Each number is 500 + 50 x the weight over the matrix's rms, rounded and kept within 0 to 999. Layers, rows and columns count from 0. Numbers have three digits each.

# layer 4 MLP gate, 1728x640, rms 0.0581, rows 1204-1237, columns 128-191
525506630455395445496441607602493491510551467474513456543492550495488483507555530624508598524536482500445465504448591435467649584519497508494490541482502510445535471511478524483509469469434455
551557470541431500490492555422459428569494468532463543391475525509517487558441433491443529463475449432445504417523605519454507500561594475545511495515536480488428385577526549463476545441482503
517542469542545432458571517427533527548427550568467542486424532436509584464525514527424533514470548509483524494448540496480462582430475459410445478488473500483452465487545437453538520477435454
457582515430560475526513521492541478547447499471496538507537478497476438522495579547434528548492493471478586504455537465537474555526501480462455532552551505490524512473534474541445544525448492
583482496600544550485473473422454580482472500482447483525509559452590441501476490493515668549517469527510515504537473512392572422456549494446526454585559456470546434514573424611542550508590526
613533494478438528448454455452533506540481533479582471561550521470454512485465503463451474439492564424450391578507481516462522475521552409438504475534525447470486454487532522549488544565441570
508536486505517495501473489678504519476517499496563510432498430540523567539490521484472426528617508482464518546573448489536546407536439526604430555444423450549571498446454536482457529422486518
588454443576548451529417521558422634568510485532445470509457471457548504529509444444511514436431511488619491433477494487578491505544486502545500500570535529458519455513378532565545531447469448
555565520548533628423461477462565386518506558477553488497506517486505495562513564494472502508545471442516472409512524450521495418497545525522512469518510528608516577476464470512491511434534570
541466471525537466433570444516517495478505481495467526448476521525526464471496485475478605523543564627544506476424560546573537500455486453471479556524489538521487552470426470556516533508400430
622462426555528490550453518506429483482515483542480545455500507595614544489440465531507527388560444507541460494552496493565536466383557547543476478446490386577490544487656535546584518472516414
503454552510501500577494533465496512530536478583463464468442517524521517491450547515521515495490523485402516508401466464395546411472546551527454541448400474513476460510511504448558492469557600
521532482477540465482423501612480481518418557483426562569500535578437503555400497519582492537460516477513478535542417507475525577457493534404533417605540544532522491489428511491435502510495609
435451500440501583482536576483492527473611490462443472489468567518516518502511543508514562544490472514575470549563497565433521473532522477480421569537466498500557402435473557555544604477479463
559515458542520535463475533470535478467418453500513555492446494453476490649545549410595601450474446511496490487542462574515525513508578448510533503479511422557478487444486437551536546459500543
461544481559481522492510485564585420522433448513450527518565540493531551587454455416406434554479498649496500408474396501517519468474446477570542519531521469458403405509376426502460474503431552
593504464558494518544555459524548518501463521498474548472472536487513525494455515492462522572461477528485458489496503496545449479522524543413542538552441516473564531494473571552547502545500618
470572448474541583447428465530604517403554483615520521502567558519484563462461468475477523466482451466474444526640412479563553510547523517429497465622525532446423478566527526543545528443436499
505489408456458556459500512479459529457490513564543560494617486533518386563488475493542485481512593544503509484549574481592475520508508504548522434390507440448411548528498517518524379480499528
505486561513419543491508552518446519560489527563477513496553551526493584523517512519585539500516405488457475490508491497455475397512602473455442562495483445500498432507579573579489530572465460
447422517492545448532435461457512511584478533532567559460587438423468448585427480528479454500474576449448475497558470504485470486516531403421623479473392449482411511541537512425497481561428475
574564558357478526467506555495465446585465515516521508463561484447449560451519473486497559488397432610550551575475511502558557492450567481440430444508465479480514532495576534504492584557498476
455611439543517430471535470598431560541518558436514563469492534557356461666502571556550404451497602460519504485486474513565522489574539524448506417471512467536481450450426428528456553457508503
508505563423545474470391443442399463604507458526591418471568527535525469549527557529480457543535525607452535415501501496485476473500570491462498473514485410600558408560534434455466595461557508
569513414467592496479430532562477572509574499547472444509585476557421582560436481448496506524527438511570573571503556490493623369563520494485503436528454469426484519494542513570513498458592478
498503503478548551520507555486494517505427471538492490499574453661406449531503416517497526624516500554489443511428562555420444514408470404580499537512560490510561515528523624489470487530570502
599463475540462502493467480444483502549505533551601459525514482493542491458521470516516480543450512415459559540569484560522477544511489494497514549568569512485484616464535479486456486529426560
492542491489506462487371458421554517436441448582514495526440502476532473511440443498501533507548483550478444571639382513394524471443470513498549453528520545475515474572466473381421486470493489
532483570472389545531564424491409524489522521462516541412514517468406513484500458510554543553449503553506542519570450534550521470484523441502449549462526413501529461504537522532445522611571439
510473570536557497467532469351510489472470507491503466457481519493414483517472486431489527414550560576460535515519552484483496541579372473444520542491530410546500485541506513548444502472459477
583486510492461471460459502533555419492430501596545456479485522466518535524463511493505513520498527528448481579530483536534516476523528545634472496479394484542463539497501523481538485440526493
636441436572541467574490500415522476537529561493475463378488434534549566489472541505538478520511517517460468545529500524519452485447520448442472555456581475463512458466559400484419588459580459
542485526477451507461512495484490491486437591481602500552548554449436482424544458478523531522504525541526512397403519432441547471440515497543518582448465446559419480505501432544420467495431442
392593517531601522478491584549516525635441533518485488532499456540505572558520520476513444479513567528501474506476551513409564486566533443502477487453481452464492429465464427549530426470482515
# layer 4 MLP up, 1728x640, rms 0.0597, rows 1204-1236, columns 128-191
490489441498503445470504517574486516482555496438485497511470566368486470454528523510427461532494518507454550493533529424444503523480492557560491450496458551527526457508513508534550439412463443
442533551482425433473513540462514469495470541453484473493435555486540450489451578512483562488554470415412484500573452444398455545600479569556332455472565526470467416475554567488525473542635466
469389509533589455488435450485571404563511461519465448494505557589531568518434528579480473554620478495533413469501514508529593520464515484429488460505568485502476484507511476576540431614471565
463609474512563544547490435533566609468441524533527545492504530439468517477533505545495543546564545526463588571449529461525479407474455421571539564506542543492439476521499481514499517466511518
507526532507513475576456504510511467527477524547592519518515506532401540459432578605447433406469492523432497523501461541532483521535393444511491463512415525566522562507558529504439576514490518
466515521439607531562430454547570556480491523508480474495508491498522434422462516441487513470492518499549477464509509460484523517538518487521524461496484525628564511508555516546476526456477557
512457590441486473615421479501490515580522509485484502549555550461451501429498543627448402540539467490557553456521492461448472542469497610518524515540531553445504501464514511495425529564523540
584506470534514597444459356539494564511431561536533561571541452448554490557514478332630484413528512523447529567506376408474653548489529516452490476497383507477496454492420538502441517489505499
556574551443527457605495527525485477407502517484449465434567470492391535546580467519467438519461439394548481635478509541402480600566515524571580458472456524483495507422528506554341508512381525
520441470531461403420508544473472453508533525462458518447560599449533441556521510440494529531559541548482395499501568484516590536526486490553376539545496530479571540520474481434477519502482475
486505499515536586635449480544628433554491463493554520447484493506448505493443573431493468547513467491457551458556567570597459581536463464539517532489523523555502506558451507549444521501457535
585510552569510506556464488467498464496402496454564491577531489522499565554453535499525447469504472524529579483495533511581556544413478429557458581478539469490555499569519469432504508480487535
428497508527439574546537484457455485472473398591521538494557514502447491595483452530535537451498564479558517489490499462574441598477476459539558521577455534559553465450509409503462555509504444
512537481520613484479504503523493435499503514480517568507460495449572569523535527533403508431576443505454452445498507483503435447509529588527410561437519454537515607534417531477442458526560569
481547494549477482516430587450472466529541543490463395474524560398549442434508484475502521406472521575524460528480467534548483495494543562498515566556544534539462471496492564542487579521513446
509546468529472587455431487434463471507552468554472564468423443524425542497529473508568448492509484511481535476512462506493412601535474487453564516474486468527509439481537489452469510547610531
444528459503477543512491590475510459381517513481520496456444533565532506445510478538500471383480525512503466512577525563548528470584540539543523520529534532437566444599554411482503460495568548
571446531514542530442484409587491526477548516577468473457467459557499488449498509540516581543500538557505511523469544486564453514522487528455458562469543436476496496501469425552577557477447524
486457364510513503593553483510531503471516519508536498453458603504521452497544410457446432398521549468478569469523441437533502428501482558570410543528600499530381441458457482412534432487516493
505575503431571385506507533456490483508586602447483474579474388492488519460452476461497569573425570429507542389508504504442543565407409431426528544505567488558562470480510370481489498438478498
536485454524456491426610467538511474522549597525476504483464483503482548560446406546540478543538541456465467563428443525494567505564476448438460615486477431423521549509459498383452485482540448
571487451592548584484544421524514577530553468547508581594424464461356547490540540478527495511525411605476524452517488550528440528522485426406526441531491469453536518605500553487527514445452443
541471438513518465518513499456527477452525476518561489530530424558581516496453515461459528574538405492617455599526470480487451475582515510519544469530472559438568553471415491514488464462458518
549526529493523546519558527513539463421518565521538609420492477498461492432411512523521550491528510535433503545443500576496619539573516469468541466499497449547465400502474484551441541487544483
491466553483554488557549491453547537481528504549467566457438438438587509453495517572458468515459495407550451570447502488522458507448614502512580544487490548573400517508479487504549600510485437
481489434613478528580582613594504490478591455442443549474535438622392422567347480448580568464456434562539248550564489562522468635504569479500546558478560510569552469517530435502451496448459497
549479505452545509592467414526485429489476382478454465406429475510429489521512493499428500527512381558484498461506473509467535481426462461473478424537527498532519415453526529519571619471602509
517493468457493449503479571598522436500465507550439483476506454583437510583607505482699489515503461479539465472513521559459471542507476536425510608509452461513503491466507519498526496516444487
479511522473425501469493485578489465507497501436474483613475445463556481521483524554530516557517446419593548493576508547587450601567452447486460473441468483430457473449451510525529508524462453
475561543478507467546482584613545503469467554500473516488483580492563484499464644458416520449484464471542559587482453438553498528557468517479461555447451544445534468528466540463519496628512516
573628374501577563434464467528518497442546516470492554508533481519517492426533437528520392557550519551526400443504446465461524486542475543498480470467499474531525539574529475589525432414514480
559450550532588443360504440468459621460493437467481544473517545489415470484464549394500403581547459566549489430452454458447473508553537451479497539465523532407483529420531512446612452364565469
483624454468505470432470538531528535461578542498498512488541553508479482555548538470484507422439492475448419487454535513451531471454474523517466558440508528477518438415493475524482618553564520
# layer 4 MLP down (transposed), 1728x640, rms 0.0818, rows 1204-1236, columns 128-191
589475468476465454539412506517502474492523533559503455493452445503415535498512503522424489457431494583533567454470453502443438533494472494458608427422473460508490540501549520486506544552542461
486482465448464514459366450445528485485505506522474600548501414506571485520459461457567602424511411477571579588447515477487530442376573559517496465543521529571515444542474567481484446512499508
513586449470433541514494441460524492448471500500525420442416439551465469519530529434511512485474483456500519402563465459525567467504636460498478456499427535498621420570494426467558483543557493
535497536565430514434517447483594530483529498433506512450461480518526463525518524483473480530505492518502478538574528524495500563524552518479512544476459458407566449465449606497578468465480550
521431490449522436518582555501502499530437552527442494477527516491533543599457509458505517488469552429603497574507531536540492481500487541552442455455607490424525457468474460512606437490517438
534452338540497487556486490508513545614518491416447542470519497519458540441455508500519501548464503404399530514522554585441432374440514524560490449553579472552512516538463497464413517409478430
572549516377429590479511517489484519424533477590525458478426482415496539612498511473522564486414472562541531567459476531594427519481390570457563528499453417542540496492479469489568530494544451
486477501446424517588498492491526423469585492480481511472523434554540504598406509552425490531443516509456445506557475459461457539482558488525507529418551374446468458492593550529421373543526538
603448588546568513506559477504485491480516512573527531466485461499491510563583496472527472573641497430545505556474560539482543607538647453478515420496469566503590479455446570521508441564487579
457530502469512480412546331499494498426562531559499465492453436497650455542496520542492508537490519544521400500418396462478474519458517492459529535507465470560569543382508550459565579529465454
477548520498437577525376511440549514473461456505500521486539599505408506486611509518408654444428506497495586481503527503558513517525531543443518493513524521487580536446563478586561462522527534
524470560437432478506463487458554450445465517501536528436544509422515433467554549458446460541555516433536433530444457499444465484533492581486468556491459466495392518605548472491463528488449537
443362563434451536543511475380528546542479469536557427492455523526466477398511510507529641532503504549521598520505439522454549395502441531497469483460469554513479520486471560479507553453463526
422496434521408502464535562515472485526559441477477498482601503505465463502532501436595536441569446443496492554464445457481460451540503451478415459533449509465564515431484469512437439516397509
543499548542553568472525441528497524557411512460577473504479598541502545569490493493484568553529493492580515509455515460446493426495426476469536514468441524559515452392553441436534415442439583
520441549538539395502522496484371577484537438428505382456580511479455423443509501502504415522508471486520480512447467553495562471486529441491483501524552549570513548482503433485474588533417437
506350487437448453470469460524505537490547387522586531501571418462488533474452501469506582598530480503442454443410372443497439538453418516456509490548533531523413473438389510426540540424456528
580544543450537432567479471551508604527523454554503549508509446444520498489499523451487481500519507555472482489428563557493496543561433510552528588497496442530482479502413423496444393571464465
452396595476496557478478463487472487506437614424493435525507546542515528618482546519483494519505520489366453629566656535504464472496467489558529494509443442520511540515447499541483537511477482
451398524439540490561440453508506498507560490605479563549526462454566481505454510529501491505539538493475482593490598442543476464487471541450513463463501518539441510490545467524498510498503491
526423455509491569556482452540495539504402435404465483460483557498449497430506557516463496475424461548512527516525486410432466546509537565438529490593627523513516469508539403527523478481518485
485457519449485514463498515552481454474602493496505431511515420471571514452428468556509568493528528611531518442567496398482465557513501526503496510438551564487478489490491368433433425481495447
592536487549528493571567527520394555476541444573561491502430536521530552450492552473536554513447506465590499499399585525554502492495483485484577530524456537514481400535357502460513518507440478
426535511638483438469543621443436537584507436435481546496498528549482506577557530459481509469453449487426574530492463428509480419634526553455443472449479437469524559567488425469508490494437496
452469464482535512491554491499561458462644536450552520465479590494478526533471479486582585454488455490476519502455513511530537496448516563459364448483415520468504527519543533528532427500546498
561532576396515408506431464479577522430511570478572501460479533357505557461586462449470574497460575403442544477493423511490592479586496458480453443517435600447501528500417515458467536503483554
500555537401450412423512463520483517467549429538533482529606482470517470505491523530480520428492422488475522442454472410519570532578513499621499505502523481491515558569408430590515557578523507
495519587510546488428460440532459517469514548606459593538473559505431453453444455536460507419555515530543486526446565475554482490564523625547526456472538556477496577502581513511494518466539530
557478453416561483493479477588410483501472445555515451480462497608538594504560511450572544427496512533461538474540453495493430485548551519586568509527531479539460502479543490509516568462454451
521573496517445454550540521508345523510493492476514574470451578507476384522484466536505523529524459515402522408393394481424497516505449515497515544563574469512502482500520472535505518497502537
531460499531495542464482592503524403510511515474486437554482498438479496463549531493657513527429580423545512579448536507549510569528536520388548581441418541637508469457504509507476480545506543
492564510477460455583476596450524567583486530525477531457456492566570404522564453509421463476508471494518461505481514472536539522517509495581524537520537476524440453554451443474334458598505487
514489453546500498501440386482479499492521529549514503501467466458507521379549480482468627494478516504505504511514491616455467414473565420516488483475431366547523557498505573400515457500556532